{"num_attention_heads": 2, "rope_theta": 53200.0, "qk_norm": true, "tie_word_embeddings": "early", "extras": ["local attention windows", "shifted keys", "normalized values", "value embeddings", "learned residual scales", "capped logits"], "schedule": "wsd", "max_seq_len": 768}
Each number is 200 + 40 x the weight over its row's rms, rounded and kept within 0 to 999. Layers, rows and columns count from 0. The size before them is the row's rms in percent of the matrix's.

# layer 13 MLP down, 64x256, rms 0.0772, rows 0-26, columns 0-255
094,263,186,213,249,156,243,227,277,220,139,291,165,225,207,187,212,182,225,147,229,268,113,272,211,245,159,212,179,194,185,193,186,212,281,252,212,235,233,270,235,192,163,180,202,90,231,242,177,184,188,211,171,219,189,203,231,162,151,250,224,225,256,240,213,157,148,192,158,251,204,165,198,169,229,240,195,216,217,204,182,224,168,208,226,219,202,192,239,211,168,222,210,282,213,163,210,238,148,295,151,176,189,182,243,184,208,162,165,202,211,201,172,251,101,227,170,196,200,252,183,192,278,192,214,180,235,215,98,191,231,279,144,178,172,139,201,175,228,152,182,226,231,187,121,129,164,261,185,163,207,236,203,215,174,184,190,212,230,225,323,234,236,188,150,225,252,239,212,196,212,232,242,163,203,188,220,160,212,141,154,218,150,234,271,212,312,225,229,176,176,165,266,218,201,199,209,112,154,195,208,174,128,230,258,191,203,259,252,215,237,233,228,178,136,269,189,215,166,189,205,232,244,190,151,237,161,199,199,117,172,183,257,194,181,142,214,240,245,185,165,240,217,222,271,180,216,238,280,254,186,137,133,218,134,186,186
092,185,255,142,141,193,207,249,177,198,244,182,218,206,156,247,206,146,201,303,206,189,255,170,213,181,220,252,202,226,242,215,177,166,204,200,157,233,198,252,178,216,213,188,249,172,99,219,202,167,147,211,213,217,198,153,171,184,131,170,170,239,194,210,221,220,129,190,252,245,201,260,217,153,254,258,205,223,227,170,228,152,186,207,204,130,263,216,215,183,150,192,167,257,224,171,271,126,238,181,155,160,200,190,218,257,198,199,181,196,177,103,131,231,118,200,216,240,185,212,215,234,193,184,92,210,183,252,132,215,257,284,181,170,182,165,244,196,149,142,161,196,177,165,201,174,241,254,195,246,127,254,191,138,207,198,195,172,180,208,294,205,207,195,243,163,144,168,168,268,200,188,216,191,208,172,235,193,209,180,268,198,89,216,201,189,243,197,285,198,235,245,221,202,235,202,80,216,135,190,221,142,174,206,207,166,229,182,221,260,192,265,206,174,215,166,188,161,140,235,239,216,225,202,236,313,166,200,212,203,214,223,258,234,186,204,155,230,186,242,119,219,146,181,262,91,188,175,141,169,176,212,242,218,284,157,213
095,229,152,265,226,219,230,151,256,196,213,254,202,185,212,180,196,128,190,260,223,203,195,263,166,117,153,289,236,200,214,161,202,217,231,163,184,227,168,217,183,179,214,159,135,140,204,211,261,251,264,232,229,256,232,149,248,158,235,157,152,180,156,201,254,226,261,173,179,189,223,171,204,223,219,166,212,98,122,158,276,150,208,174,131,187,205,191,215,145,268,177,247,231,99,114,148,167,171,168,147,234,187,161,174,220,148,245,198,191,179,210,193,219,271,210,164,130,244,180,192,128,138,146,230,154,252,226,214,189,156,192,244,218,229,160,174,207,223,281,259,176,171,205,123,219,223,236,161,198,207,196,169,240,231,185,217,160,225,182,260,195,225,178,164,185,251,209,237,225,198,257,184,200,193,179,238,186,199,173,238,235,156,120,239,227,242,226,189,138,196,236,234,152,232,168,234,198,279,248,283,264,187,136,193,188,148,208,172,228,234,240,212,118,176,119,232,166,217,254,175,219,203,194,188,279,225,200,204,195,161,220,118,188,200,210,208,241,142,167,251,184,242,203,155,187,276,214,292,232,216,194,165,132,176,200,155
088,157,182,187,211,224,185,247,236,172,209,205,154,197,176,202,205,278,241,217,206,214,166,227,200,233,192,143,289,205,196,206,246,193,215,183,247,232,143,228,117,207,227,217,120,225,201,228,139,241,288,268,232,200,259,235,244,195,235,205,172,234,181,190,179,169,237,235,159,230,206,181,135,291,176,232,202,163,209,277,171,262,236,129,161,245,261,175,167,194,249,226,209,152,213,224,245,192,173,209,239,213,179,254,246,179,156,199,185,256,260,236,214,242,161,181,263,241,191,149,214,242,258,155,156,162,120,192,248,225,212,143,217,209,212,184,222,187,222,232,285,233,123,224,197,195,215,194,189,165,253,224,183,223,171,212,210,215,199,98,176,190,193,242,206,173,199,163,180,174,132,135,198,157,231,168,148,263,139,239,146,199,259,161,211,194,169,198,203,208,192,189,183,185,254,185,234,254,297,133,178,252,227,273,212,160,326,175,194,150,281,208,194,208,222,125,212,163,181,189,191,147,275,247,200,196,173,210,253,161,228,79,144,182,176,276,198,139,239,181,208,295,205,177,248,176,231,187,162,234,226,238,198,180,231,178,245
102,204,236,199,183,227,210,248,175,161,222,153,209,189,147,258,232,266,160,276,271,191,172,218,270,186,230,223,222,209,244,259,201,212,237,208,110,133,177,192,202,218,172,133,204,149,200,248,196,245,177,162,240,223,221,239,168,189,254,108,231,207,174,209,176,186,154,168,132,180,195,183,167,214,208,199,177,198,144,184,205,192,189,246,252,210,242,237,265,156,241,221,186,219,153,199,184,170,197,168,172,202,225,196,135,245,216,212,262,191,156,227,209,117,15,239,203,150,287,184,207,186,143,230,242,230,206,242,203,202,209,104,202,193,116,153,171,164,236,179,114,214,228,206,233,186,144,234,163,194,169,185,167,224,230,195,152,169,201,190,197,246,152,192,173,158,122,203,220,204,268,154,214,194,222,157,243,233,183,151,210,171,282,244,211,224,211,196,179,204,255,237,184,164,284,195,159,190,156,160,173,222,168,303,126,135,223,154,226,144,259,215,172,201,197,203,181,206,194,163,197,172,219,247,192,219,199,201,199,229,329,219,227,204,162,171,166,177,207,228,154,296,231,187,158,147,186,224,135,169,147,140,164,243,142,224,197
098,228,164,175,169,209,106,256,218,207,179,182,237,205,175,180,187,129,191,185,257,232,155,162,187,154,145,180,151,175,173,197,160,212,198,248,220,183,244,135,212,156,234,202,197,231,149,251,220,99,135,159,148,150,226,171,171,244,262,217,214,175,186,185,236,164,202,200,232,160,152,204,206,280,164,127,276,256,166,89,167,99,215,238,208,172,218,185,191,180,182,201,166,299,248,250,192,200,224,181,212,248,214,208,140,213,227,204,179,191,147,200,170,206,225,218,196,196,229,163,191,197,250,184,196,187,260,243,194,200,175,145,252,201,305,225,223,202,130,232,213,199,212,189,94,204,239,134,216,263,192,185,171,228,175,225,266,245,208,202,188,202,145,201,256,235,184,212,202,147,146,212,170,144,172,262,187,191,279,137,241,184,215,189,257,210,151,220,189,238,215,168,247,209,161,291,261,212,283,252,155,119,195,190,160,218,241,157,163,193,233,164,218,215,242,200,149,223,232,229,270,193,221,221,255,170,135,215,245,184,201,190,174,140,207,248,221,210,105,244,250,102,233,215,256,184,178,193,197,253,139,168,194,215,283,200,219
087,126,193,215,196,233,179,223,369,236,152,241,190,210,153,192,258,185,205,218,139,200,148,152,152,165,225,150,270,213,161,157,211,204,169,227,140,187,172,154,210,223,187,196,195,223,208,188,167,205,193,236,164,223,166,203,237,265,179,292,205,128,194,211,191,236,184,97,210,197,176,144,177,135,236,136,243,209,253,197,214,167,238,149,225,187,235,168,180,217,166,200,167,295,330,201,190,149,202,249,122,235,203,171,181,214,277,190,248,153,206,145,174,165,195,184,154,204,243,180,199,184,225,196,227,219,214,265,238,190,175,208,142,223,158,194,198,211,277,149,198,182,190,216,172,186,230,141,113,135,164,232,241,162,144,143,166,264,227,204,145,180,273,156,235,238,250,290,248,239,225,164,194,231,191,211,212,227,225,217,162,202,158,189,181,203,274,146,210,151,175,173,234,168,265,185,159,200,246,217,154,203,161,211,217,167,121,205,209,229,192,175,251,175,131,175,186,187,191,197,182,171,189,156,200,199,141,201,196,250,257,213,162,167,178,273,218,94,178,102,185,215,188,208,167,214,165,165,131,142,142,193,178,190,174,184,219
095,215,232,185,236,258,154,199,229,223,161,298,219,230,199,201,192,79,208,225,187,203,199,242,215,287,183,165,213,235,160,185,138,210,194,215,214,206,155,196,230,201,217,218,212,218,241,185,152,201,207,148,112,222,225,140,214,283,204,231,183,144,165,171,183,195,237,211,234,138,285,208,204,251,255,173,196,222,191,160,207,254,193,159,231,264,240,191,193,195,143,181,152,196,182,199,231,125,161,261,195,227,194,240,220,193,267,250,206,129,167,186,171,193,201,177,279,266,189,199,229,194,191,229,139,218,96,183,214,273,195,179,146,266,129,219,214,272,167,185,215,291,243,283,160,176,160,214,218,181,226,284,282,232,228,238,105,220,179,201,199,181,124,204,243,218,205,141,182,216,122,235,286,239,183,225,268,227,172,224,110,222,184,262,215,221,232,216,226,222,167,179,167,188,253,248,215,215,124,227,232,212,198,142,163,202,171,237,227,140,299,200,221,228,203,226,146,205,237,192,218,205,190,159,218,184,217,201,249,160,191,212,225,188,237,193,252,151,140,224,207,198,201,241,126,213,193,225,227,207,197,132,242,215,124,272,260
098,212,193,210,226,169,239,170,133,222,183,154,192,160,224,187,223,134,163,188,227,255,182,216,199,198,142,234,213,228,293,162,249,163,199,189,224,159,197,219,214,249,173,170,192,225,98,253,215,200,199,179,132,238,214,161,205,191,143,159,161,174,148,258,234,245,215,186,148,158,211,173,219,164,129,142,246,180,198,152,251,137,238,155,113,250,230,212,225,142,226,236,185,112,189,163,230,269,187,291,232,225,260,206,198,211,208,185,184,193,130,189,133,222,189,153,224,192,189,244,202,173,112,209,248,223,174,166,217,188,242,191,250,206,232,263,192,246,107,234,149,245,192,287,214,255,280,185,200,256,234,288,219,137,212,190,148,223,225,248,179,199,194,209,186,187,188,194,199,177,199,256,257,161,251,178,216,203,207,198,198,167,201,130,213,218,218,218,212,195,231,251,265,210,187,210,255,234,256,152,228,185,213,156,283,245,143,200,216,215,130,205,177,272,213,162,186,251,193,110,226,189,150,198,219,333,228,208,151,259,219,158,174,198,217,230,179,147,300,213,240,209,211,217,194,199,95,126,213,227,176,224,222,238,163,182,178
101,199,214,191,144,109,215,112,124,215,258,181,197,191,223,155,155,296,231,201,176,149,194,193,201,247,243,158,187,148,186,188,185,180,195,199,151,189,240,133,159,161,270,223,205,218,235,260,166,130,234,243,146,200,265,143,249,199,225,225,221,185,192,207,197,232,259,194,203,181,167,147,182,275,211,215,157,156,185,209,192,260,209,205,257,165,190,207,227,219,199,238,190,161,223,180,244,194,165,153,163,234,198,256,189,164,182,182,246,228,143,164,245,257,233,234,168,200,224,179,227,196,185,250,208,226,155,238,187,350,223,229,312,189,161,173,237,193,167,195,236,168,212,219,216,187,233,187,230,205,131,248,236,185,251,203,180,192,236,208,219,179,141,155,239,249,194,254,187,119,157,167,113,232,178,223,170,195,247,187,195,179,215,264,194,155,185,189,215,124,191,213,232,218,284,165,181,253,145,178,179,166,185,293,271,107,233,218,216,255,241,266,192,298,211,151,198,192,246,222,137,256,175,233,194,174,232,212,195,239,247,190,236,214,245,145,201,238,171,176,170,252,141,232,259,208,254,222,251,207,291,132,220,251,199,257,213
097,170,256,227,113,188,154,234,234,246,184,190,209,135,133,202,239,195,265,211,260,190,186,216,139,217,210,189,177,229,247,142,159,162,219,202,238,181,215,203,250,235,179,196,190,270,157,195,289,185,137,175,87,207,158,161,167,300,224,177,206,214,164,142,200,183,191,139,222,128,187,188,211,282,281,229,98,244,184,158,245,155,216,153,176,203,133,228,220,194,198,225,190,193,168,238,180,106,244,172,193,192,215,252,199,147,212,200,229,183,192,157,205,231,201,220,216,244,214,231,181,165,285,201,201,199,197,234,187,142,220,157,221,215,263,256,265,199,152,282,237,188,204,198,189,208,242,219,250,235,181,240,221,199,132,171,196,166,259,209,212,209,205,201,113,240,128,211,149,188,180,197,177,234,275,210,186,155,138,207,202,213,271,220,177,201,165,230,137,182,226,214,228,192,197,158,183,170,137,223,154,190,220,197,150,207,212,180,189,259,212,218,259,220,184,104,250,211,198,149,215,157,151,218,152,160,204,200,103,160,204,227,187,220,207,330,212,289,250,240,228,247,178,130,278,225,179,179,96,179,206,194,232,219,186,195,173
096,220,177,189,194,206,161,248,160,266,173,187,218,190,156,119,206,190,241,164,272,250,153,265,164,193,224,108,211,148,228,222,250,216,226,215,173,202,159,171,246,178,153,351,168,232,152,207,188,100,156,130,219,154,271,144,218,234,138,252,273,201,198,165,178,220,282,191,244,174,227,223,173,261,181,145,240,166,218,172,199,164,244,211,202,145,256,179,209,205,247,191,166,148,271,218,185,267,151,202,243,229,187,194,223,203,210,194,179,262,153,219,208,172,188,235,253,220,199,180,150,210,217,205,220,169,208,179,142,218,205,277,236,208,211,190,200,181,175,124,218,184,177,247,186,249,206,210,191,162,175,217,155,214,271,236,147,205,222,201,167,142,184,306,175,208,200,129,171,132,228,196,239,187,121,172,102,148,130,143,139,187,153,135,259,202,264,141,223,219,282,208,246,225,237,190,191,218,213,247,192,178,106,201,169,249,149,131,147,181,187,248,183,175,189,175,189,174,188,240,174,209,178,226,215,203,228,200,161,186,212,200,251,207,172,187,161,139,134,170,171,178,215,224,220,143,123,183,287,192,172,210,208,185,184,226,179
102,180,232,150,232,130,191,164,152,261,251,209,219,221,268,177,175,232,189,169,258,127,262,186,183,236,198,241,156,214,155,278,238,159,134,224,273,174,178,252,142,220,170,233,225,166,211,196,255,179,138,152,257,236,237,209,275,176,203,178,205,218,220,180,177,188,235,231,140,238,214,159,134,214,188,207,173,254,154,245,226,178,180,184,272,158,199,204,188,214,196,232,227,210,275,178,219,224,146,227,162,155,190,182,204,198,243,197,259,101,161,225,239,199,167,109,159,113,180,187,263,176,162,151,232,80,190,162,171,73,267,188,328,202,161,227,218,218,191,213,159,148,188,157,164,214,211,209,246,170,202,215,178,210,188,163,222,151,167,200,197,199,194,172,220,212,144,231,171,252,212,123,224,132,241,195,170,188,198,170,210,188,233,226,206,186,186,196,170,228,214,177,202,233,185,177,217,160,227,211,152,179,273,200,209,221,106,191,195,171,209,195,202,225,187,209,223,229,209,121,162,128,254,224,186,185,184,183,166,209,210,131,114,203,164,271,139,172,226,207,191,233,185,179,250,156,208,169,326,126,113,218,214,183,253,198,192
099,169,84,231,185,293,180,205,197,150,213,124,165,230,78,259,128,214,180,254,136,147,197,147,142,102,173,218,208,155,187,142,233,254,204,221,247,233,197,199,192,167,206,190,213,141,224,215,163,234,175,246,179,205,237,198,208,232,145,164,204,222,170,203,250,191,298,241,189,190,189,233,175,163,202,170,195,177,194,226,130,227,186,197,244,166,159,169,170,185,193,224,223,151,307,124,160,256,194,212,193,166,160,191,250,225,192,248,193,155,273,191,292,189,181,219,254,232,194,245,202,147,211,217,169,223,133,234,209,169,196,181,185,200,165,211,220,231,211,162,242,200,220,189,182,191,141,162,147,283,252,177,196,126,190,195,260,201,179,176,143,186,299,224,194,198,304,248,184,222,220,185,173,281,120,213,189,162,264,197,174,217,191,218,187,189,187,136,181,286,165,166,190,212,147,288,132,241,183,207,164,167,169,172,128,217,152,188,209,179,149,182,223,205,159,223,207,207,156,202,138,217,172,98,247,236,205,189,151,177,190,155,200,197,208,187,209,166,140,174,165,187,195,202,200,194,180,290,174,182,203,210,203,106,150,227,196
093,196,199,183,213,117,184,205,145,158,188,110,132,224,139,202,125,147,171,200,258,156,202,258,195,226,172,224,152,186,209,175,241,291,207,218,226,158,133,258,204,167,175,183,259,197,197,191,230,284,235,260,183,235,251,172,222,207,126,196,111,231,213,209,201,166,179,226,196,251,220,210,173,154,156,201,231,179,171,177,237,191,175,217,178,208,187,174,222,270,244,217,166,219,172,195,249,238,250,227,202,201,214,213,287,151,244,197,179,204,155,204,207,231,232,219,209,91,263,159,199,159,289,180,217,194,214,172,164,258,203,184,214,169,162,230,170,124,201,246,213,222,197,191,197,230,266,255,190,178,230,202,208,254,141,182,226,311,235,197,207,220,203,172,165,117,180,183,252,215,179,134,143,186,253,177,252,223,266,231,171,283,211,120,112,215,294,165,204,304,214,243,197,272,156,185,197,173,228,205,210,154,213,273,213,173,167,173,182,221,309,238,213,213,270,146,198,232,228,204,206,209,153,160,237,130,250,237,243,182,227,193,185,179,163,231,213,206,227,228,190,235,158,283,205,198,173,198,115,245,177,195,198,235,148,200,238
134,167,187,179,226,169,214,239,197,241,292,176,203,201,151,212,208,142,181,190,228,203,239,198,169,206,170,261,256,195,158,174,297,150,241,163,218,252,182,205,243,246,170,198,194,247,271,179,247,224,212,160,272,214,220,99,251,181,205,169,216,205,253,187,187,235,263,192,192,180,219,216,214,218,224,209,206,184,210,118,151,221,196,206,247,196,288,180,196,232,251,212,190,187,126,304,164,176,235,162,185,224,245,189,266,306,247,152,246,157,181,152,227,214,173,151,221,195,177,200,112,178,197,189,154,198,229,261,225,129,241,221,215,229,275,233,198,202,255,152,153,196,226,122,194,192,198,247,185,151,251,203,212,231,265,246,276,209,183,278,113,253,200,213,237,213,178,223,188,162,229,210,185,278,120,242,211,149,203,250,148,222,136,175,204,171,251,201,172,165,138,186,189,163,324,142,133,177,178,201,227,178,147,186,234,174,276,130,188,212,199,208,242,191,230,274,266,212,249,155,216,255,191,198,192,185,205,220,192,217,235,195,248,174,163,153,196,130,237,235,163,212,218,211,181,227,220,237,146,238,276,180,193,145,128,195,220
101,193,162,174,245,251,215,150,281,220,233,245,178,155,130,164,184,198,175,182,170,225,197,158,119,150,158,199,211,265,242,197,199,187,160,232,229,272,211,223,230,201,171,167,201,198,163,262,206,283,217,299,231,166,135,249,209,225,224,159,167,197,161,202,197,228,155,158,200,163,197,161,228,146,208,239,229,226,215,223,169,197,171,194,233,168,201,180,179,219,196,131,203,191,124,189,239,241,174,166,262,198,201,230,242,203,256,170,106,240,249,256,131,217,184,165,227,255,200,148,226,172,229,201,194,236,140,253,147,215,230,248,250,191,154,199,195,264,229,290,254,214,164,187,210,204,224,249,172,194,182,194,135,251,200,106,92,173,195,197,188,180,169,219,121,164,157,245,228,178,177,221,137,120,156,197,173,265,261,202,226,164,131,236,276,166,220,198,257,238,165,227,211,224,186,183,239,241,228,188,147,255,176,162,151,251,181,215,152,203,292,152,195,201,128,191,239,206,229,212,253,176,227,288,214,250,212,204,169,169,163,187,128,207,159,247,186,158,212,120,221,245,214,148,174,176,173,183,170,167,193,174,201,106,155,109,199
093,142,181,188,228,167,211,208,218,177,196,171,224,210,216,190,226,191,143,246,189,258,195,147,201,240,141,218,180,172,169,93,143,234,215,147,138,186,184,181,183,151,227,250,200,179,262,170,162,238,219,198,311,169,249,184,197,202,193,123,181,217,239,143,138,195,159,190,223,181,212,167,202,230,177,196,168,250,193,194,261,146,289,155,186,224,212,208,223,150,224,193,215,260,166,196,252,146,268,243,148,152,218,222,193,182,135,265,182,290,251,185,210,86,136,216,196,274,194,150,176,161,202,178,230,211,238,214,222,194,194,184,251,214,171,228,226,217,245,86,239,261,184,275,237,249,200,169,213,282,173,212,170,167,207,216,249,148,211,160,166,197,238,245,227,259,239,273,177,170,207,176,188,171,183,144,259,224,188,185,230,223,203,230,216,193,189,162,234,193,142,211,239,201,248,164,139,222,252,202,181,175,165,104,160,241,201,179,195,249,183,184,214,244,182,260,157,223,189,156,144,179,289,160,247,191,157,212,211,246,209,178,227,254,225,219,136,158,196,183,179,297,231,224,204,120,190,205,64,132,190,202,186,167,153,152,221
103,154,221,245,205,260,243,174,302,248,199,170,167,147,188,157,156,240,173,171,146,218,165,187,193,213,232,111,164,185,141,212,256,200,272,183,184,199,193,160,198,226,183,153,220,198,161,196,176,192,174,200,250,180,148,142,235,155,147,229,159,171,256,286,231,193,212,178,176,251,168,255,118,223,168,220,180,224,196,219,256,215,159,132,156,163,222,187,167,189,226,228,223,241,213,201,216,208,122,202,249,189,187,209,156,209,68,155,268,132,214,220,194,218,231,163,261,209,154,183,224,194,131,276,167,202,228,176,137,237,264,190,202,189,154,161,145,232,289,191,198,168,202,214,186,164,244,213,150,132,132,230,184,133,195,161,219,230,168,217,180,204,286,284,188,189,222,174,205,220,189,194,263,142,243,138,173,264,256,205,208,185,240,178,179,138,227,215,264,119,184,198,185,241,224,154,220,244,222,175,269,141,221,212,178,185,160,197,271,272,206,155,225,166,207,172,238,213,206,196,144,157,205,181,199,291,221,217,189,214,214,163,136,142,207,82,207,235,152,152,197,183,224,220,185,178,133,197,204,264,267,197,224,250,235,161,222
131,220,215,186,206,283,116,198,256,193,220,258,179,176,305,203,226,120,241,158,235,167,138,206,238,176,266,196,182,219,185,216,211,180,144,179,127,296,226,217,211,168,223,235,180,212,195,235,200,221,277,273,272,171,267,199,168,248,274,188,199,164,183,291,277,188,208,193,236,193,137,135,168,174,178,138,154,220,215,238,239,292,182,339,276,211,284,184,235,188,173,153,240,172,140,161,233,198,220,207,186,149,238,214,251,187,190,166,231,224,249,259,330,178,241,208,192,144,220,210,179,169,234,205,204,162,175,170,191,272,260,148,184,177,182,256,208,202,202,165,149,235,178,216,204,198,228,213,166,194,264,186,137,204,166,178,249,278,174,187,199,143,223,249,234,173,195,153,175,207,217,196,160,181,191,166,140,175,168,190,153,178,147,185,187,212,226,195,154,188,255,144,156,261,168,229,150,219,124,182,203,197,195,145,252,194,226,165,208,206,142,182,164,241,208,231,253,178,211,186,216,210,215,162,163,198,137,195,228,208,248,198,206,215,140,255,213,220,170,232,166,176,297,205,188,200,188,172,224,232,124,170,206,144,205,246,229
112,224,163,234,209,199,210,98,198,187,198,255,231,196,189,210,172,251,211,152,208,195,175,138,186,282,239,294,177,183,212,124,186,196,206,212,196,162,193,185,202,244,178,258,229,154,212,222,201,225,257,216,197,209,194,201,233,191,184,236,188,167,215,232,195,251,117,201,187,165,183,221,209,232,182,215,228,213,249,220,198,211,203,246,212,200,106,203,195,165,220,190,226,227,223,225,244,262,233,119,248,200,231,111,207,303,228,177,215,278,178,225,278,286,325,152,261,246,183,158,237,274,236,297,212,164,192,175,252,215,196,240,247,268,206,222,240,159,202,239,194,174,147,252,230,239,197,198,249,155,225,187,152,213,203,239,232,198,168,244,224,199,189,193,250,110,163,200,220,220,190,163,201,220,284,197,215,259,194,186,221,167,211,213,190,192,204,167,208,216,237,227,213,176,201,145,235,209,191,246,169,208,119,235,245,184,244,223,210,208,195,223,173,232,247,222,237,239,227,190,159,199,190,253,126,210,237,189,194,210,138,247,179,257,232,238,189,194,235,241,257,270,99,192,169,218,236,296,242,43,213,215,102,178,278,209,176
090,132,257,218,241,186,191,148,163,197,226,155,235,136,115,223,196,235,266,184,182,218,256,132,255,241,163,132,193,210,55,231,202,231,165,222,180,231,118,261,211,245,210,226,165,182,236,209,252,145,220,161,118,218,215,209,198,225,239,250,163,209,191,210,205,212,197,207,157,187,186,186,237,228,113,222,270,155,216,253,180,260,198,146,154,170,252,191,196,252,241,128,209,228,186,163,291,205,207,196,174,133,205,139,254,224,226,184,135,173,211,203,217,182,178,169,139,185,219,144,166,206,170,206,183,195,149,200,178,194,235,140,159,256,230,265,156,189,100,182,173,220,206,215,264,217,206,159,177,162,238,252,203,226,206,227,133,178,168,172,223,242,166,266,218,165,181,186,204,215,175,133,139,183,186,234,169,209,280,183,150,215,195,197,156,208,167,178,186,263,181,199,203,198,193,184,211,179,301,192,194,218,275,255,227,259,243,184,196,99,167,190,138,221,199,211,281,223,186,211,196,152,208,221,254,230,178,191,210,172,147,173,258,157,218,174,99,213,201,221,135,191,226,200,232,228,223,163,129,136,149,205,215,226,297,218,140
095,222,180,249,189,178,221,123,173,176,200,152,191,166,192,244,202,195,164,184,229,178,237,164,241,129,310,229,192,256,218,163,195,195,236,123,233,202,240,199,218,188,238,210,192,203,270,193,149,187,244,217,222,216,219,226,192,236,161,215,164,146,304,162,169,232,204,235,214,217,204,169,253,199,198,234,147,186,142,190,228,183,168,204,165,175,254,177,177,198,257,200,252,237,229,165,181,194,147,162,245,206,187,202,192,197,324,144,273,251,143,132,253,224,206,230,183,244,166,238,185,211,138,198,190,221,274,155,192,209,192,206,150,171,211,217,242,148,149,174,230,230,209,255,243,168,232,228,172,195,270,105,217,149,252,228,154,146,222,144,166,243,175,191,202,214,264,190,239,179,240,175,247,329,229,286,250,183,198,155,240,175,139,211,162,136,155,168,233,190,231,173,194,143,133,198,172,164,123,184,242,171,170,102,177,182,174,178,187,243,258,262,239,185,284,192,193,243,265,263,258,135,215,280,223,142,201,211,268,197,261,260,208,169,223,139,247,198,238,175,228,145,162,195,227,186,203,205,197,148,222,231,215,200,196,193,241
098,184,253,138,201,149,241,256,227,203,202,209,219,242,158,252,217,213,226,177,151,181,193,149,172,223,211,287,226,189,159,175,199,258,261,155,262,176,233,211,221,219,105,237,261,127,207,171,234,229,230,272,237,181,193,206,194,117,157,115,210,221,223,191,165,159,187,169,184,219,193,203,245,246,180,135,224,216,223,167,191,153,223,187,282,212,205,193,164,250,242,265,176,159,188,252,210,95,239,198,242,206,177,189,219,248,327,223,234,195,223,193,120,192,151,271,194,148,224,214,247,181,243,196,180,143,140,271,265,192,146,206,170,179,160,159,168,107,137,270,208,178,168,217,235,165,231,209,216,129,194,122,241,151,120,190,210,241,188,215,159,244,237,172,187,141,144,204,161,194,234,175,215,202,182,177,209,195,164,161,255,261,242,202,188,168,231,200,212,172,307,219,192,258,204,237,257,238,186,189,169,246,205,223,125,222,230,245,150,212,159,249,183,239,227,201,237,207,119,226,179,242,286,296,161,238,191,181,209,196,177,273,200,175,182,250,205,199,197,242,280,158,163,136,205,213,200,210,188,185,224,191,201,228,173,177,179
093,170,230,168,181,200,189,177,184,258,183,223,176,224,145,222,124,248,226,128,140,157,242,204,233,143,162,85,173,197,221,209,221,205,236,145,210,217,244,209,176,193,227,200,171,183,191,222,269,135,160,201,240,192,206,212,242,179,120,259,149,190,138,229,254,262,212,216,224,211,210,196,209,157,225,183,207,279,256,167,228,144,180,206,209,211,174,212,177,181,159,216,202,129,202,154,213,171,134,180,185,183,213,151,217,167,202,202,240,201,224,271,216,156,227,227,205,80,213,166,197,132,202,164,129,239,169,112,114,197,207,163,252,191,120,244,178,162,228,206,239,179,164,201,256,186,283,187,196,223,146,247,181,166,182,212,196,213,209,125,270,185,226,203,159,160,263,262,163,250,212,274,150,258,125,253,214,142,191,223,260,138,282,189,226,176,214,180,150,133,196,181,226,198,184,107,155,214,260,223,217,199,196,218,215,213,146,246,236,157,124,138,138,172,112,186,231,192,186,217,146,223,117,147,185,174,216,209,195,224,180,238,233,213,184,250,129,204,170,166,148,160,199,189,263,202,191,207,178,236,198,185,185,167,303,210,227
106,233,161,172,215,197,178,219,99,216,249,281,227,209,233,169,175,110,193,185,188,200,183,236,225,256,226,184,157,181,173,124,142,217,225,161,219,271,171,175,194,157,207,206,240,151,245,202,228,328,240,227,236,195,207,189,234,243,234,158,169,192,193,142,162,263,128,195,249,195,259,218,180,239,234,167,283,229,214,188,108,260,237,271,195,256,230,174,201,193,204,165,171,202,306,238,185,172,224,226,153,216,235,164,211,231,229,240,246,202,200,180,225,177,246,233,227,327,192,217,206,217,200,234,205,180,107,195,232,249,180,171,117,218,273,235,170,160,297,249,172,205,214,209,213,210,214,212,233,217,212,224,244,187,126,221,214,220,182,194,198,246,212,229,233,173,163,179,196,218,222,197,276,135,130,256,221,233,193,193,179,191,161,130,163,229,307,122,191,158,149,206,262,169,134,204,248,199,241,203,258,257,199,150,190,148,183,205,161,249,196,223,188,255,203,175,164,212,201,159,189,144,175,220,217,179,182,190,173,221,127,168,149,238,233,249,176,186,244,231,215,156,169,193,205,129,212,154,233,207,189,167,239,211,295,260,239
100,171,171,236,217,229,270,195,156,195,277,197,245,177,167,158,228,130,194,259,190,149,178,181,167,184,147,177,198,244,132,185,228,194,170,147,273,192,207,211,285,249,191,177,241,213,220,212,198,172,196,174,230,188,158,204,270,157,198,122,225,170,225,174,234,245,214,231,257,203,228,225,241,127,203,168,232,193,131,256,201,146,189,236,132,162,131,178,251,184,146,241,231,238,198,171,220,197,233,190,263,223,235,210,187,228,140,146,222,225,178,102,218,225,216,229,212,243,195,289,186,165,192,190,92,171,164,196,313,201,165,199,153,280,288,238,237,237,291,211,151,188,253,218,132,203,137,245,259,218,206,193,297,224,183,196,175,258,210,172,182,192,213,176,226,261,222,200,174,178,201,180,213,253,199,207,256,177,162,172,228,170,130,206,223,188,187,160,150,137,159,230,212,232,132,294,117,187,225,211,270,230,196,192,157,252,121,151,195,219,162,275,174,232,236,248,176,190,127,204,154,181,246,134,199,165,210,196,237,226,207,227,197,246,219,170,278,187,166,191,165,208,194,187,189,256,213,188,255,199,243,195,147,189,258,174,180